config.yaml
d_mlp: 256
vocab_size: 2048
norm: "layernorm"
positions: "rope"
rope_base: 10000.0
qk_norm: true
init_std_up: 0.062
optimizer: "soap_variant"
lr_head: 0.0101
decay_fraction: 0.686
doc_mask: false
train_tokens: 141400000
steps: 4790
dataset: "wikipedia_en"
Each number is 128 + 32 x the weight over its row's rms, rounded and kept within 0 to 255. Layers, rows and columns count from 0. Numbers have three digits each. The size before them is the row's rms in percent of the matrix's.

# layer 11 attention value, 64x64, rms 0.575, rows 18-63, columns 0-63
105:107113113169164122153134122096134157104138040154159122065096175090119131148145092085161091120101172095182135122156101125159118085159132150139110145106141107132143191076099161097131100039134155
097:136099046118150110131115129116132073141093163108112153125122079123136061117112116127171111100086134081137164120128169117163134154159154108077150115142127101097164155117139118100132183255108113
084:148148090104102083080169167145137120171098148110192150110182134099131070139064154134133078102138117122137127121182140098107134116143082185151087188109122152122138150175139152089163094147189165
108:124204105094105126145087128123117085102142092167096135142085146126156104114077120087103144149155154191167068109132086191105090155135202151096089096116084141119126127134103185132101171122156154
105:119143143100125114127177157149136082228198109149110201132119072163095078114134151085112123161146093122147099121115153211116094093117136116079156149086146105138147132136094089111123099140142151
104:102119121086135146091118157087095127092143155146222094106082092101088167127098109110132099104104150190102119145139145107069135087193153102130157118137103163188121118120116118102062089165101162
094:139127157189120135166074069124131091109162147087123180082146079107139132121120147187181092115110072115143144084146115100078078133136141196108168156117145139095075125183131108122106136106171102
100:145091153149130186124127072091126115195158090110079132159082166152160083177171040150128136089138106107104084088162086108146150149097143142159154100099152135130099117153142123111119106098082179
082:098116076136098151134107100146155088132074161129113111130073151132109199146155072123172077124101153077126188170113167150143125134196133154117170089120140174131142117055099087086148152150124118
091:157145106108133159072105102065149128115120104090105107122117123099104138169110101159128157186202158090164111074137088121095165172139190153162145115113157101133185141123141115077139042144119132
105:148100120150184075179157167160111150098203157151079114122109145089124070160094150120126111158140130159166048122136108211093120097082133149144144140079155123075130161149104128117113137105145128
103:113176170138139141041132125109130112114126128155118131069160138065111065136126183137134107185148136117131126152145062156149114097094151090075131108087162082166187078121127138176164139124111156
094:153112131150112129152148113149112141129126198166171203097152130064092082148097178117153080070120138173138096099099125078125152151174070135178172152149133094164124117128125096117164099165091109
104:125083167120144169140128122089146078104100146139117105099193134162109140107131062163136213073147162154129090150095107145116148129113113148076163132111120078094113143145144102123155200084195153
091:111129108049150114100089159179173092128161126154160192157138132093138085110108130133131116173148111161136100126112113062183144132128094065109087119160141091143181115148181168119119085066143144
093:081148048197134122158184076099125089140141102108093162073139135141147125058107148096102121164152118162113082143169144161143100140114152137074102102098154115124125085159152110121135136146094204
092:108182157078098147102128161107127174122156163122137093075148149134146123088119117060071057108138153104140141105093177081064144194130117119103093172114124134126158088136167112146162108151083094
110:154077071068174151128128135173151112160121150126106135152170083118167105132144149182038142158114083117096189122134159085132133168104079123114083117174130093126140126112086151102191106140131118
102:175124104083195130177118115145170153121086114094154155159111130178151155058196115092084160132111137103155149136151095086093150119151110187110171083108167117159158135152163152144077161108149118
105:115119141136076140083096108130135083087113132204121132083174094114086135130112179054160139108115172095173133097167120146116102172158125160171185171128096062153144087109160115097136133112160111
094:135099119167103126119075123095165179084175124115144139174115099156090177126128131150214150140099128112118124161137183111183147142101192157129131134158085135099116124148121059084181138118189098
106:151123134172142103111131127105108124114111141099109121135083128163110141174047169127071157148119147131092112158148116076190097087145149122125080120204163151112072143156109193072088133153077133
106:135099109150094153140107147155130135153050122155088121065133197144117080154145148089124095128153188096127181116142067153112163181103152117181131156088123158088120134113130128090133078077077143
090:060088124132093152107166110133140067162148080107148157125100170147132180151149194139113174095132160128143125094106067143084114106102115134128140213162111109175120118152099166067125149105155161
090:078174090074198183146107118151145096120164170141157146119110084149146109122124117122117159174100152156117119139195149203120084072112138102178065092077085137121128114133090122126152129134147139
102:120158142174107119099109163089157168122118092163134087134126116107171183129178079177131109186141131166140130091129119163117071192149069162175124071133099136145100122114161203131155093134122096
109:111110089072136113152184087142107129157150052128171168140109164178122106136136155145126117116129144121086157073104164132121112121132074098069108136074137109038093128080159142184143151129122094
121:106124134100159099135096065126120109118103107138164150140128092162128176147206115153153161146176121147114165104070084167184104093060132127168127131049160137163108110097114078119115100176143116
094:152065137144219116140117098110163127123110106092095166115083107134159157141146114204097109122061145120154114158137116155096106141164127164144168152178107122086201124131146121146051115144131161
119:139089155114096145117137125124145159237105078086107119127072104138122095174139120095119146131078169086104154138118089158119191091106163135106083096125152087171176131126117131125188086110093144
104:108108119125153137163188106073088096160089178098162139169126122113128179126106117153146149106083134191101134156114139102164180154165151142093103111233130108120123154161139126125119177181083152
095:015205120139183135097048093130095105099140144138101141121130157149122115123122120136136141140116096147122151142143079079067128096161188140124098111109145075132096190131102158129135151138139120
100:134127172131110168112120098130145125095088149119190140123127099075173136142172124134206135149153121140170194081160150159139087156090153062121157155058091131089111114136057172154125130114122135
090:137151156123117072104205134025149090105097075188140126216100127142100138100078111156117179187136086120145126172130141138146131125123105093139106143161112104115099145158121115146140143130093127
089:158122132149079125192117062136116094130113130142142110151110166108160124156136097120160177112093118133127135077215181168152158179156169172147162140123111125136110045070107146136082140098140145
104:181168166091156185156121153172130161094150098117119079135119142092103125149196121174110129149159112157068172185116120147124109100084116118129156091156123138073124090172150131173094094074136077
101:146110083159108132141110088152132169127158135125153139177125106211156164118126033097134085080099106127181156132135145139107067115127142123148171143129190137093073107176158113168130102172124150
086:174128150096151124135135124140074141112168099197182102086079170070151186143147131152140114114155156071208134155162117101134103085143086110152139127104076139125170141173109146093117121179136103
110:103136155145150125128107168125120080168122091095108164135165135142158114175137129127097146126193103172145054144105151105060131156066118219136123112055134116124140132156098130124179095099109082
092:094132145138110105144160213095162129113110085070101135111089130153082142092080092077106130148142109152109117111134139109164086079212150117162188108163069116144148123151141140136135063159131106
104:161161187119170122170164081180095154138106172173153153117150164126156110092063134101121139104093103111099146136111117097145105156153129084088096127135042158169103137130129075110197155165131144
101:205086150143159124116155161097173125156120123090119130166154135149117130117134196087080073104193126083136088143132169071112102167121166066110126096135098113102134108144128208105125106146138091
117:137123099152127161155087100105129089084100177091080158142154176123119116126154071084144091102112140154189139036083104111132124162168107173152142108121137152119154117139162182152134157130174064
090:146155140164100133118148105096064121127098139158170148149113075165105123135186095129081101168127152116095149104158127139179100123162058060176144076162146186081123103095115165136139073137122097
092:154110128157158083090101163143178175126140109187127137128158142087164114098107135127175099107134100117151142108133174098133119100142117122140158171216063163100117070146108115038105176111118106
091:164105166126080099145114133117098065168114111172131117101130118104139126113150061081170107173126122055190150166133095151102110112113138130075104133162121165155077095140149113119090103112219118
# layer 11 attention output (transposed), 64x64, rms 0.503, rows 18-63, columns 0-63
096:184134118116158126117101156069113174223095122130135129128060097088086120128128176107117115134122154114170149099124124125105131132056123080127120156167145135149140094053109124132159053103094151
103:147103134112056126190147182162154119081129129088100132082073085104161060134134113134133114088124120130102124157083129144138088155092135104110160067109139157163172117109168056107140169141173147
090:122190127108119116145174129129112123171091132110101139125156101164103119122154155067189069140111165099128126149076112127091086132146093177163081102077167202092125115182148104134138154084184124
101:113169139094132185099115100105096082121147219107143118117133140163130123139077159139130096145159143149091123097100120176140165095082126144131144155085057096106191148093130214128111140135171098
106:107140170104086124161203130085061143101152132103115155106129097125189148113134075107131105111112120131076123102093165206131079134119152069157118127087128145080091141074070133104127106100147144
100:163131119104172155085135139082106152134113186182152178093113086151170130152089137101146114124135069127069131173087112098096188103214112142124070135177101111156150143137165096143121111108129149
089:103136089129151117166154138130164184120127117052138178122062166107156098119122073158171091129168127153203124084159119144114078178126135130136124141082171153125095116149145138106051159090119129
108:151107094140149213099161137129182108154131106129108069156079219167111103113132114142089148138167093097130108141157166146129091150084155074097133087115122159080118125120137125168116161178117179
091:178123131132104150148108159154135154161112100086097173115132121090139041146106146156078133153152127105099150185131148134145189147181154068075103101125114128159130075124095092096135096080178177
091:107096118075142145096112120101174156135158182125099057092094110141101133074143124176133089129143156091079136186078128105100132138081125128131133182164147143149114129053193182166098129116137132
100:177094114117137139135218093200076150136141180119157092135078140104127140092124123092138081113097089160177140064079122169127101150100150134122093149117108154114152170089126165099134110134146073
096:076142149167135075162186130095124069164099068119115092100150101091122179142154145192193135084144114115095109165114142130101147121157164132123118131132153101143204103118110213116111113132126109
099:118131133119093132156144084128099143144124120138112206118061093166133117138126115144141121104141111074163147120121091062044177113119137173172121124095205185140150146153172057145142114114137131
104:170160076111131070154076135115146133076106157154116096129178178162096133148121109106079110153137095122143119142180084137166127198060167110161099126047117107121130114141116093131148133187154125
089:130167123158123048171148135089142150096127047155132092155192126116161181150084153116157159087113100171093105168140101084167167173119116119116102166152083137114119108143125139164099085101101093
090:079101134120078092160130109180125088091099154057112120105085091131153110103099115093157079090117103108113160093112140087197123122100113101118128135150110045096170130132144184094140184154149105
108:179136109131106129154146075131096168092151094126114120056119102087157147098109074146107126133174070157153140093130128115100088134030185097086111169107082109097097108105123081129099132105152134
106:145119075151097107117125156104152136126138066108118056172121162127099152180082200159112129118106159134149069076155105162173134128092142108101177137140102108158165153112135220140111143158101134
095:154090099103068180118163080145080131155097113114137117204174174173111126146104159110082156129110081083052183121120141161159121107090121114128170125081138154156128151096125112152095146164119096
106:147127159161170173137170109153118122127124083149195094073136108099130113052142104162151153163122140150098119093058159088102122093172094145054111137185148150118156125139123126153090116090115073
086:155131203167184149094101156112109149118084189192153125101164155155128143154139101138089143175133137115108135183111109093140098101151101091125115074153173092114093100184109209128111103135117141
095:054112123132090118117125105043136112104151140101106106123112076151089106202146146167171122103144136141093147201104080130097080144157095082174126108149151152161112147136167155137166112092170151
100:123115116130110172141132110236175111133141123124136116060091136136091097100133112130121097136107147154208122106116121116086124155089129146097112105142117246124163142126184085138143152138135100
093:088083117081142139119122107068102101140117070115133096125100159136114142086086109155131075084135231135134136155081167132152107100134119120130162084120130188120123078089124053151148122169156137
093:131147085160133070123104157096136076146123175055129185110108136101182079120106160125110092041095119161133120142122087151148177114122104174087133133140149066127141124120137193119085133112148095
108:136137092134099117131144121109161102084136105169143106094144168128097151076135085073140081144155073133120085106119091198130082112123071193111136150131115077120121144170146141065082123077186139
103:081107113099152131127147127116102115127116162112124094081098148191135152144081134138120110110112147116107127139143128167180137198022148156115126133133099079108183115138162147183180124192184159
107:099187134148164139106069092152132144154131182182120093174174174184129105090125160153102096139118126112125169108160117176159162163134068165150136128112116103066104138079140145181125174143176124
085:129096126117098176139108149147134054131086115123119160119142133164124112102170151099123121096161152097090088147141194153138109097150147122162167046070158132168169130162101100140218152174107110
123:160096114126122109158141163120103150139138101118149131147124176142111072120102131101099134094063185119181073107193051159131096123125118134187136070070188159141137107145086066139143113124115136
099:053125133097114122110190146092076096120176150068118111123181093154138167165128121182121132103116151150129092157150151148155098102188126081188164114115149095119165172149125178138171104162107155
099:096180149138127094131094081096064116123073125109136185156137122099102120139161168170116108122099140143155154124097163108173175155124082150083140166114102147122081188125092181119115062091183106
088:132130101116129107163135146093165126189130198163138136075123152088104114068069188082085156134105121107129182153094115116060191098093102149091122135135098140165110089073138117114139095144121143
091:056099164121187118130159134123122084095130128143117066130189116123140181126122120160098114101121129129095080195146105144167101149196141135153119144175164096116056144088162153122150173144156172
096:184130160150139199069157135151114132187152119118135124069151141117089136079176149063109112112064101126121113135089117139111119061190120136130098078147129089138214124123120106137120136105112120
100:149151109115119113124118145135131125107121081167103141180103148171112110162130138078039080152143086124111123118172094073083206123087077185102082077105115117121080116116154146134109113075111138
102:173145085058115146138125097131080149124069231103148162104135124128150204160121096147138143171122118132125134150085108126125104135082151096168128104068128093153177146160181128137089128155127108
082:129139122150095107104146145136097107127090137216099104096157098138142144078131109125147180116181102127096116087079138133083147078047108101107121151104102139129119040139163110141119058108167133
111:118106098133141125122073116166145103148163079100102126136156178066077137128141088166074120160154122118159143142171118127155092177106106044085128137102101079180080096114088079080109141118146134
090:116116102134138115157166138116114172127033147097155172159103136092182138148122105095128139127199075146077159115100087141139131158220152080107159096145152129165078136100140126091131146127168144
100:120110169161124099120162170174070125092169180091098086114155084064129133138126139160105101104148140171142151114120143136131123135126189094183089115144102142132170114087087219082102126153145089
102:107104096161064129150186180084186165137178098149121090129078167100106194110174142135153180159166104102076143151132100102114106175072147114159139132140106145129134127078123091150093117102131149
119:167137105127149174114177106127092074145122138095226163153158160148094213139154088078176148165138094163117122088104155118130127130129114109134138180149085141130134174135129100137075115164139083
092:106185130153163122104166076103175104120083118120120131178106159194114150087141140135144139100132172172166117130159101183104178091131107183120152135152163128108195165138183178194123146133130125
094:157160137144143128113109228125137172090088111186139125060185118079106117147115074124140172131153088156106113209090143100092118091106165117134119089177114130152147090140172129109118140127123146
095:129115155114150114152153143163128131162086136212127080191147110117120144103116088077186080143130075121143162117104164102062092094109139187121110152125153153132139091138166162152055139110112084
# layer 11 attention query, 64x64, rms 0.664, rows 32-63, columns 0-63
076:134086130100110136122140091159166140136076132130196114158101148192192090175157132074136130110079152147095119095088072153090106142113114134124147122110192180159103150170116164163186147099131152
059:114139117104139111101145125122081131144170160110160126131064083123166116147134133126199096098093183165177114072085120072113113079135103184140115147198136186111125167110122157156117081091088131
030:152137111112133139095109174135136090126139142158103038091171168139083116111143126122074135192119117110105146153091107125105069140094115094106096107101091103092114071083164081129163150175143197
139:094087117117103103098180122172152127153091162092083125193136136094117195062100097126126151114168098105122127080161090140145081106057182165130131129118139119116103111132056142167121143169142101
052:145121080092103113143139153120138080125144131172177171186122110066125114212097104182140098132110106104151085106183130104120104083082173120173107122127122122154080177150088169130084089116112135
062:139144149137120097166157154129113110120159100118128213141153079112183123180105159130212151110121147186187111138144137099166106107173133176171125152179128161123142182176104179118096135132105147
066:177151136114141141134164186109162128193151141143156191125115111125182115112089162102155182145091207181170146141080159099129084116161090166125143133158103180105153126127151113141134142135119200
119:115104185141067099162172123098183115094096076080143126091136142125170118106128131158068130157128074094141122172096153162090149162139124121119153188146098153105110153114075152101129183198156126
059:113147111136175162100124071162148129149129082155092175114106092152120091101123173131162149122104144151149108150135108084096125164107085196064127152172083165117162181183102141188083118118081131
083:098145131113124137057138113149115157090125145106119095167098130148074138122094135162163107156182178175105097141078068143129064078107169145151152083141163162115130097186167146161175094119094155
081:123095112072114141145143086120142138128140087132156168134138122208121212141159088163172146141165100162076170102121183114135123158101160156149167147109150154076124108124183112086071127173138096
127:138120147099188108076141094145056111137092156120152138149127104116135160143150156159125085075157184150121155123131078129189118146092095108128186066117170113086114129138091146207115115161103174
093:184135095189125158118088152125145118116156146196165111127091178097134128110075157089022129169123123150154156146097102153117163163141098100091098140123108091131109142100122080079094144139171110
150:174176119126102143161096121133143125076121101178141162108109076121127077122162105169068116133118129162090133175065119161105106154087045098150127126073143101130182155115122151183176116089134119
131:129118122045131143088132093116086100113075154175177128185133091110181126158125147085153107126108113141141127104142166097095126101168151205135127111117130134148115139101050198174123123104079108
098:146105180114087122196126093102115084124114137107103201104088094100171151150102101142128121104126091115063136163145073151188084177153117117115181080130131113163133131138068124153131181162110147
116:115134132102165195125160063099058161140137085135165151119108126152168158113175069105098084144140160105160151132093096174089157189126088116156128135130145145108073154117159115113078176136176130
069:128145085126165202075117161143103164120091122143125056128135150129082139156105147130144166148165157163148144111111144097077113142082116065166100105186069168149128138159193127144089086104134099
074:078082093124112138105158114103110141081089104055152168124101129170224134119129111157114080116154087149121184096116129153123098126143112188114176142125141135149115154163104159125062160173110086
121:094154138102067133153107116151197133114069136126103180105171112169111115118132132135118126168113029104073141159083154130043122140125110148171074126098142089115128168128104145118173140155124112
090:106138100154129118111112108049125198119181185164165136169107178140131154129078103184166171087142148147154105061120115131121124134165125123151113141136100212134091137107157143130112093075102103
091:135147120107150132159126130097113160122196085168123153178155115162157118172124106162127134117194111159074093192138100137106074180160100054170100087110133122118122177162112159098143143088082128
123:095144147109135136100120082112110066115151096141234133076167150161134132142132170165142139124130173142180115110161188122142150102200139117096104111102115176153169098101181104112076159118116137
101:080097156138103168133157186146173107134112134051133087101108153184099147087145099148118143138136184103101121158164156196128115117126149153110168101108140195121142056151149095134113169185104134
126:106177157068161135136171141114137106168053150210161158185131181123069089116077151121099149137132094151152143089170145117061109143135114153171124140101102102111112095111137126143078127126143096
073:111104087140081122141158074082155088118085123126113180153123174137057154153138095093098183203123091103126097128186150153132121127116123123134139173104110114124118169180158062076106115140169132
096:116135126117117151134100146117150136127154128114158094133075148140167176160164145172171101094145174100116178080184176113161162139094093189054177122152163155120108150093125117146092153193075117
116:097173130137121073082086118086155132182137107132108136175152105173080088137169160174138116131093097143166106197097134108079147106161089125134092128163135117075137190135150172139154082120074142
093:136121145121135101136181176147077074180090144107125128143140141104067152160152119143165104094126139110150102121163137091201092126146198113115157063151163175154172133149105091177121118190101106
101:129153118116178115132125116129111145111103153188187166237155135134122113214140114131116105144122100133158118133144133103070122120169057139155150115156148124080096183109101183127103158107097105
168:144153126146140171120076097113054204145137218104139146129108113131167171125068122148165110096101133158102104119086104093143103132160169147135124084169123161190148171124114150138084086102145114
113:158082102100124160127158161119081147139138153165101068168083107101090142101100114170187109085161122185135080127106166077148136118123128189146113164108170139133156167105095139123092139085049125
# layer 11 attention key, 64x64, rms 0.574, rows 32-63, columns 0-63
086:167123157182096118113084119144121132140189100178112094098144155154207099135090138099123080136116133149132083113085130156091082088136113125076142123189107134156173112196157183077160104132121129
072:175139083155117117143155100078138097101133110135100182141159144125107149197130103140136211094129109147114118142105096111168133156135198116115180179065150101060146150103167128152101136171114171
081:145111122171102040134164134100132097120175057137095142162189148128109105187169146137137186173097076170157123142156081108090113093143155090123144100109117100066124106128173122101124132120134158
127:097137171175108096099112089058126149078167111103151109143115146139085150120139175126097134114112104079077127154207056133144142096169137084071161175124168084099149116139146143158163143129153135
107:125073084084156123121148101190123109149087115193113134117093101146085151101118126130167156114154185174135135140137134070119169152047122101107118099193104131150087111087115117173104083129133075
058:156140109117150147135129132167071118087065186130130158068132165136137107180125069117112109044148087134131146099108145105162162092113221120132108129099129100161196145149144132131119125135079110
121:128129124139115032140149174115118140173145134160118138185171133099134113156179159136160207166097148145165154131126108059079083115137128156157105074111111145077099105106164106098139133106161169
099:055125163136130126103060206112130092147129117082073139106163169144141123170130136121096144080081100129062078119127143168138144132159120128129109120129086097127119089095147156118062139204111140
111:133122093101150126089138103108135135173110165208129148154121213167115148088124124118109146185123177113203148133116081119084120147139086156130175096114129149076124129147152052165116161125152162
102:107174104127146164100139146073116150145121141121091175127096125147136166112148180143171124136142117147145087114108147156078140140124106114120156187155084140172160150149117208164053053074083111
084:098117115133160118090117073080086126106139108182103108176112132171126186100126115143100132177096100142095122095144158109158137135103127165148042104183040164170133152126081137107101144121095159
117:121101116121144101111124207127163134164168159179129100160154166156144083086136105162120147118149094035132144110164129134121076138085160109120082122106081168167092074112124059118147168141146115
101:111150079159067129139074145147104177130160106166148103097127130123094172093138165116174098112092092110138182110172097105080098122112117126086153176167074113190147171121097074115164123086158132
113:088156079124116148128144076139164126156136097118134113088129162202082129112140100097140142055153159175128179129085160143150187126132123081135107146129110106193191148108174115080148102153081156
106:109104125080133139098137154087116168156107121097143170094088139037109112133093188105112150225144208130163122118088104166146126159097124150176140148113122122079125116119101138127158088094149155
097:161128099197143172142095161111117082113116146063146127070173065117144104128107071119084095121095123128135142108138157095144179125146140111061100112166193089148137105128063135172151123159108121
078:169112127149125062099140102084148086088104148139118146151110110110102157166105173131128091119128114145159086164101071187119131128134158096182153166156113116123195182169084181137118069078094121
091:107135125134164199080082091122119142142108192119168150079096151142128071162141187158142088068120212114170129094135096119138122129101149111128103137137191153159156159115114113169101103094093131
137:140173151163093132166152139107104118142170147128188109058138090114118138181125116157187036115133102112140128159113088117081076111099103117131147105109163159128160179139093112140180067105105094
106:145164089187119144144129148158083137090156180056059077123168125090151130106125123135096140139104088075134111183134138153132165114108120059100115125134134114111189148159078075169138124107113086
109:116164086126110134081151162137153134203102132174118063174132125127105131098116167154112126165179136134149120138119110123094116177111084108136122035153073108162083115137168067173130104088117091
116:180089068097112150133126070086134118090129065121144165126135124105091138135109100150148136161149070113063156144084043133126171119171150079135148189132137080116125125119145125102111130110195143
106:136153160133168103157139143115100139152128192134143135153168073170052127098181120122178146011127151072145154136131143095108082162136085118105131138126165106135083125148111103106124092093151132
079:109119123119157098055167126127083074084182065126125122120163124136146084152103121119142149123132097124107076122097186139154160148092126077093096188137128085081185142117094173083158137122089158
111:151097103108144149189173092129181171113161048164078136110154088128110158132151064168144124145158094139131125162171195162168126161140127059129098164140102158124103080142161115137139117161135139
107:130158079154149165140100137086183130110176179141137159133172138115068111119091139153152134098136036129149106148178121172101142055174154111090131160110121051149106144096167117131117158120114121
081:172141083068142149132181122138162158128127092092098072108084115135138142103084130105114097151151208117153127139126086125104151184183181133141167180199151147105130173111160118122111113076111109
090:137170097166133116086086094141122133167109173148196115097131118138066083111072173135165115081148169164153138130063108082163149178140130144104093169151133161126139128138175138114125056096107161
119:105163156080065102136130140145157124154069178122103119166084140133113175114133160087178103150152162152171132112163097094058089102139111163185166082054115128149149168112088158136132145124124116
089:106118155138170106091132088124135111117101149139137060160142141124124132166165203082167142147136149164139078102140116061104102129136076217154115122122142084085098142077187155089132124091147115
124:091142116142096089114119127155120160161099123149166133145160094148106115130122158167161166138143116152073147159076147203085134135213143148124127117101106145131063140172126115064110103142058196
080:146162157085148152124144122099126112116196149117145150179174158155100109142108162083094121058194112159130132067082132174129148112081132121167090143077093104115081126112047114105115144098130133
# layer 11 MLP up, 256x64, rms 0.591, rows 0-28, columns 0-63
099:131085125162049139121121098142173121095131100117133093129099135156100170093083083090097095141086152103191096099121073150119082184117173090137130121153162129177062127108114153134133122159092074
108:086108173185146107143146171143113174115083095069115112140131104124123168110179041125080113142078092159128144078050130135153152138142122129134177160100145141157126172138111107176145098092126092
092:149139121073129082110089164123090122183130109079185181095154105080115139129148070106045135109135155168139148171160149144132166131083127114111142169153118156141080184179156151099154114134086119
109:146118161169092093145121063152130165051093141186125137101167137121086134140128147117126119114145074158107171128139105142095111120093083136147102181128124131123093106099170096120059062173166067
103:103137113091152092198066137110137170075141076142145161069095100124135110094130154164172130133144119098118125112181145136169092168144116061126081100138086138163123186133080099091151088126171136
096:069119145082149188165127125098096119137133072160105129167145175114090142114195105038120086147131104096134160100195112129152121087140120107065131166162162122142121107140146100101084113163096122
098:103143071175156057167119183153164084146135160067091157112173105153092053122077118159148135150137124097118116135100140106175150131110144133127130179125131074183117118108138166068146122120096101
106:152113145147101106083104150198139119137090125147121111161181178079127110126118110223092115144118157116143127067130094143180129083082098112138190156157179088149145161063136116114144125117121094
104:100069133168142116068090141141094075077133165120170146128099166162164121140104090149103121117112094087058148153175143077083191125101085129147111157181119107137106111167148159171122096099151132
100:147087153102109177153108102108191078172121111112158142166141118147140127148116139091155143199147096121148172079077145160131148082118115146105168139181141021130150163163094154116116109157101140
103:187149115197109165082112177127138115070110133136162133145096142090088130101162103140146088058166128077194145166133117124148137158122132081079160143120155113098169148147162111144165116159103064
107:064069117110095126110151058163140121139089060137166148151133139135123153104131167153128203144158108137103142123176205123100105148112114108152099196078104147096088120177121141127149140175118149
097:107126130105185108126144058157147150123166123108116102152143176090084149151092173074133081131073139122182187191093116153108136058163103134089133112086119133134126099095125169134128121154135060
099:183175204048159126142138095108067156092096081151097123097098085094157149090117105153125111032132118147145145143153114124145130140128156109118160182123179147112096140146153087146132132154152143
107:166102142106143121191112114147150160050110150138095190108121112139149167107122192129131102035120065103106099112111108169116167088131147125178120153123126159131114169065139135095123170123124178
089:142126170129126036189160098173143129084123116145135118143150110143194088152072084118122137128150104171114123179116087129147118154112092149101138203136132178131138101131106108123163042099151130
095:109134188151144095149114081160102165109102125148086125157097047138129105169072134107154112139118152118064126147081058180130097114119139154136132091169141100062116160124107148108161106161187094
097:114155068108139084138115088176123120152124116099153081128065171174110071087096117134126148074085163080111149149170154138157137164104151141146109156128122129129178104156111099163146181068108060
102:121149091168122119116104086124120111117195178139103126141159054151103124124112190085113098133096135105151150148061135150169167102130141170098123192148065097166144107111131176082101184119097149
097:127148079140109166122094088130084120168149166143131140144194105098148036130140128131109187125152104120151119050145099136157174147099108110147124154172134118104147088135109155046168131108122067
101:102161161075166154095108148126131107154177075126148097108130111167194081138124115143109148148128151109162118151147132123189116159161092108162145075131204146100155203142096159137192099159166139
092:145193170105134113176156151149163117120137113126158150063183104109146120140185093101146137178187162108180099124143136142094125132150136132066099135197157107095075134136151115142151116130116044
098:091157221121162130184144126128132083117152126107186126057135163108099146072166138171128133102157117194136082060143176129114137120146087136151166155097162077119159138139129099121090135112125111
105:103113169080168149119174148137127106118161111177124169132190154150122220106154100139103180106162103122102109068151167128102122096132113095133190205157058120112129136116086149125112113120133123
095:146111143148163144104109172088169132102108154136159075217085084177163135161139078187101114144121075051107094174120136108152134100134137105097129148155123136105123094136078121088161140108125077
101:105111135086102097129174159115093111141105117113117148118156103136142141083081152174153067064186092116106135108133087110135121122167111123071131154188058170092148139124194186065135140120133142
105:071141159154095092094099142120115175101104126140153146152138102165154157112110140100151167135105080099080090122162108173128130061180139179093128077117139132175049098165133137146163108176180147
106:100116186120121158143165120130125157138230118155133076122087118141121088182143177157094152166086120099123112111163138131143107212117116123149124180110144108131139116110083142081160156117138045
089:171116109150124132137074098108148101153158126060138074162110150131062131090080166190107126122106095083083173179120178151128104092106093116110132088130159139136189129149096139164093173104164106
# layer 11 MLP down (transposed), 256x64, rms 0.664, rows 0-28, columns 0-63
115:158127124139073148074148143165113165119160161108093170130148164156102100143127160148112114093133100179180076120091125128180097142087128064117118130139133137133029120120116192063098112164115118
103:070166124123092160175194104118080086120143125132086136134173144146164106155099148142156143117114193154128141147112141148135140085101165089051079108203184126169125101165153110116131140175147134
099:065113156195100121081146084077168134119108112105091168112160081126143130061152126097144169155166097147168149138119164138128164079059133158187168070095117144137108143104115112156142158136112130
103:114060104128191109153102106159087152148137098144134139147151110163178096165118155109144134096152120110125193129108102138068109123150141139103187079146124220157131079120117084117134191169110162
104:138149119099141150135127082132116147190137107132099084153206158169101147152143126086128144167129105131092184053115098112132167036144183128127168113141178141134069121140141166120131172157141152
106:120129169109164103159107118146126120126112107164173088187166089147160143108070104055142097153112123224144122114123165175121104106056132136122105157139085084114164127129099110123169090148131073
092:101173144120106114163164105117149110106138109171109116138136130135120159147146131177167112125083160204178132141168124156107107166161068112201100108094094144118172071133063066109187126120126159
095:185121074164139144090166114153117185112121104144152084041152141116125172150113051153151117127113128203156121165161156063096105120123133133123114103092117129160115150059156101114109092135132155
104:161110127110090145131124138141150162122139135119121150124123114174111155100135072199086173150129105148124141093132093095126074102126158103130077115144156142177212112077154160085160079080175200
097:139120129153152117066109128063131127089114133133208150137125081147123149080118123139130145099102069168144128116092176177103159107055190074158081146127110146130118106176092107086152139088157128
097:146083120169162184136124102107127186126077119109105140114168106118131093120127169150147132126114116142133083171146115033086148058093193123095123099123154125098185150151072159123163138121173159
101:173167144112102181127121190092107061147181172154112143067141088136093107145097121121083143111125143119127079096146102053162124122087089105167120129148164102091179106126101136084102104112142081
096:155106121134168127119218167123132076113081121082090065141164133136139150146153122089110085175167165138131116159101097115139105136136153128106089089150190115092147111152183099126216121103120155
102:142198182108142159107141099116124169150123116132134097129068176150161177123106073117117101155176136123157120127123096151194131092084163091073156124119076121028110126127123102136087121124150100
120:080088124112057127071198184113124147155123116152136106130140154105083133150113180142119139041101079077117096166149155137137177119084089140081148125116179128098112155127113120082148149143141096
096:084131114145073120084143113082110127151098119139149108133162122153166124121181127108052157171076194156183082156141171140136155155145182133092098161111139117130133180077166135074112150165122165
098:128134134106085176168115127121149134146131148112167136123146149099035106144090088118130082112180125126209165112105132024093162127117097104114086140126150129170158125155103126120076155161096157
092:111124150163099139112111152105061117125057123094156127095118111147070182141135163132064106122128148179072114150063241107155119127104122121112135087148156141126122120121151136107147103110157075
098:084075168091158169108118140170129144167150110080127088131117176074055126135125082097082100146164142089143129113143132125085118130082137114149154062157166108119067090158156169118131163165156161
104:104180097106089132192130133105087169168153161082109143105139127122137135171123130149086207165109190117108146088161118216111087141124176148157124082103080130103142136135075095117154113141125110
102:120152137169084108182150137176117128075125137116104162150132107074077196136138162088146115171185077156145157130079127115082145102101131133098109176131083134160135080134160056139070122104120134
086:110109168150112129107139105109149116123162115188121155166124138113118132160184180136070122161153174150181045112141134223128121172183132126120144161060154115179169141119107126118110153149102122
095:131091084114157150142178180108112131144190102070058111128124149186127131077109135097104142183139147132134084106166114152088120153135192131151085082120166158100076155157140119085151143128116071
103:087121134097109120120103148120148169109199163132103146213123118157145117115139162065153110166127094134102136133135193053147090123121210075145119083166123113108107076076154108126131139129119113
113:106168102088181117221124070132128111128192141161134127082169195069151089124114134104139139115122148177150163152089135172106136160087130157159124167129126157170128093150145117127131093163105079
093:094143163119171141169110114131172110120083161117106084098146154075162152115159137208165138132142140160132120083073155159120091168148086151114135126083080093175100095106179100108100193112160100
097:104097147144064096097098108143136192080133157136144200120075151133104150171133099107118112134083160095147101041140084104141163165110156168149133123088140134131103140182147068147077127143105107
094:133155070098133157163118181077139140138077120093164140134184126139161111178168114144152097125143093129150130207111093142124134052139106197092133133103118135158068133195105126151156142115102162
075:111108095150066103165144094123081131081147201139142147139204128123104106134121132078106153120179152126120140125126111138178069146112187129103110118148197187120067131116092130103135184101162124